config.yaml
norm_place: "pre"
qk_norm: true
init_std_qkv: 0.071
init_std_down: 0.00985
init_mimetic: 0.7
final_lr_fraction: 0.05
batch_tokens: [16384, 32768, 65536]
Each number is 200 + 20 x the weight over its row's rms, rounded and kept within 0 to 999. Layers, rows and columns count from 0. The size before them is the row's rms in percent of the matrix's.

# layer 2 MLP gate, 128x64, rms 0.317, rows 21-28, columns 0-63
103,194,170,178,170,198,227,225,187,162,179,198,204,193,175,204,228,191,209,228,200,234,216,179,228,193,250,227,209,202,177,212,207,200,201,223,191,203,173,179,173,180,195,192,233,215,173,196,222,207,173,161,206,183,212,206,168,217,176,205,207,184,206,208,203
102,198,187,203,213,219,207,198,221,169,160,205,199,166,224,231,185,222,239,209,176,210,220,190,175,174,170,191,225,196,214,183,222,197,188,195,209,212,188,136,196,173,176,196,212,210,203,172,211,232,211,198,184,196,218,238,209,217,189,200,210,204,215,208,223
099,194,178,225,213,204,173,208,233,228,166,213,184,229,173,213,192,188,198,211,208,186,197,189,203,195,210,157,214,218,203,212,207,206,177,206,195,167,182,185,190,196,209,203,230,190,251,209,187,180,267,195,205,206,218,249,205,213,202,186,198,200,207,179,203
105,195,181,186,211,222,222,190,230,174,170,195,218,229,181,180,195,243,225,199,198,161,218,180,208,214,200,181,220,185,220,183,187,170,229,154,217,214,187,169,188,189,189,195,177,210,220,204,172,205,212,168,226,175,203,188,222,210,197,195,174,202,188,184,177
074,212,171,221,197,202,218,217,202,172,190,207,201,216,207,206,166,195,207,162,182,184,249,198,183,169,232,206,246,199,218,204,191,251,207,202,204,203,208,210,189,188,186,227,188,175,225,209,169,182,204,196,160,175,219,191,190,196,183,225,186,193,211,229,197
095,200,190,211,174,189,185,226,233,213,195,201,201,217,210,152,207,196,158,147,183,219,214,217,231,211,179,224,234,199,212,195,215,196,199,186,181,192,208,197,220,180,190,183,165,230,239,225,192,201,211,215,193,197,222,219,170,186,207,194,175,195,229,196,187
099,191,193,232,183,232,163,181,202,184,199,213,219,174,227,163,193,231,193,188,200,190,221,232,195,210,231,196,203,227,213,181,222,221,170,186,204,192,222,194,213,201,212,235,226,184,213,202,196,196,248,227,207,214,211,241,210,218,194,183,163,200,215,207,205
094,173,193,198,167,204,219,199,173,199,197,192,184,223,215,205,187,209,193,189,210,128,221,203,171,201,239,165,195,179,208,207,170,226,154,212,200,215,170,168,182,209,194,196,204,216,184,189,205,192,204,168,199,208,223,198,189,196,174,181,203,199,194,234,199
# layer 2 MLP up, 128x64, rms 0.329, rows 21-27, columns 0-63
122,186,197,169,179,227,204,215,193,151,162,207,194,193,175,228,227,198,210,213,224,190,201,219,196,156,193,224,228,199,207,194,195,200,222,225,200,248,170,179,196,169,195,183,234,188,198,207,204,198,167,192,216,208,209,228,174,214,193,219,200,186,199,228,191
107,186,221,208,230,206,182,232,186,183,171,234,183,224,212,198,211,202,185,176,194,147,195,188,228,203,250,201,185,187,215,199,199,174,197,211,256,211,190,195,188,180,235,203,178,203,197,224,200,191,178,192,189,213,195,207,231,233,201,190,220,203,195,224,192
091,219,220,210,215,218,187,217,176,169,148,236,211,199,211,221,195,219,208,197,219,185,204,255,207,173,202,207,193,175,214,193,191,198,201,193,207,165,228,207,204,224,222,191,222,211,228,221,235,220,220,203,206,202,212,172,232,211,202,205,199,235,177,181,208
088,177,217,212,188,211,214,202,203,206,219,138,199,238,207,198,171,234,190,214,195,165,204,205,217,225,193,218,210,168,212,183,227,175,168,212,187,217,192,204,173,182,221,193,234,232,195,173,197,198,178,188,190,214,164,170,210,196,225,199,206,185,210,187,188
074,199,200,207,203,230,187,243,152,194,152,207,178,233,204,188,174,217,227,183,217,203,205,235,213,207,217,189,225,183,207,179,209,190,211,182,202,210,226,187,182,171,195,203,211,220,208,183,175,199,229,216,213,175,232,150,191,202,205,202,216,219,193,206,213
085,198,186,206,199,220,212,231,194,196,176,199,214,207,202,169,221,223,205,209,213,195,196,196,215,236,212,202,246,198,230,165,201,190,245,197,177,202,224,183,221,206,193,212,171,204,221,191,205,159,208,193,228,195,200,170,233,210,227,202,182,227,174,206,157
093,176,175,213,203,216,200,187,229,192,209,208,229,166,213,203,185,205,181,207,215,228,196,200,190,215,194,179,200,205,178,224,216,207,195,209,260,179,200,205,196,184,183,197,220,181,191,221,240,166,197,211,186,171,214,258,166,186,175,205,198,190,204,212,233
# layer 2 MLP down (transposed), 128x64, rms 0.15, rows 21-27, columns 0-63
113,211,181,206,182,182,212,218,201,167,180,184,208,186,179,196,192,215,206,175,220,240,202,179,205,204,232,237,217,210,172,230,173,189,220,223,194,201,202,180,170,178,202,169,207,246,211,225,220,183,208,209,243,213,198,224,190,229,181,189,175,211,204,183,188
096,213,198,183,202,219,205,199,224,210,214,190,202,190,200,214,166,204,216,215,239,251,203,208,154,184,194,210,203,186,181,204,204,240,188,183,231,184,224,186,198,193,166,202,215,220,216,202,221,228,200,189,202,217,169,184,251,179,181,230,199,190,213,220,223
083,190,193,239,210,211,199,186,217,220,225,180,173,226,159,189,188,220,203,233,215,178,163,190,182,222,217,169,196,190,216,216,184,201,213,224,190,213,200,190,176,218,198,201,187,202,198,215,187,184,247,233,200,183,206,259,195,221,191,205,226,216,202,209,181
093,199,182,187,200,207,228,187,223,183,193,157,225,205,164,176,195,203,198,205,183,162,180,220,197,209,194,188,188,181,227,192,202,187,205,176,199,198,196,239,195,174,184,177,205,226,231,181,153,208,192,185,185,218,161,214,203,177,240,223,192,204,169,181,207
075,177,201,199,217,179,193,208,213,213,199,223,217,206,164,223,184,200,170,159,191,213,243,208,195,161,210,227,236,165,209,202,201,199,178,206,213,159,188,194,187,191,200,192,187,179,233,218,171,170,236,179,185,195,208,194,218,207,191,208,167,185,212,207,176
092,197,210,198,194,182,181,229,209,221,209,202,208,185,199,189,191,180,164,159,156,180,191,183,236,213,197,231,235,188,207,184,188,225,185,170,185,188,244,211,196,197,179,167,204,222,217,208,180,219,196,238,182,170,205,204,194,191,182,191,209,200,210,241,206
090,223,197,179,187,198,202,197,190,221,162,180,182,228,233,201,181,163,218,211,206,185,168,189,201,196,194,204,203,198,217,186,188,180,238,196,182,207,190,197,166,196,217,166,190,183,217,181,221,220,176,160,193,230,181,163,190,189,206,226,233,223,176,185,181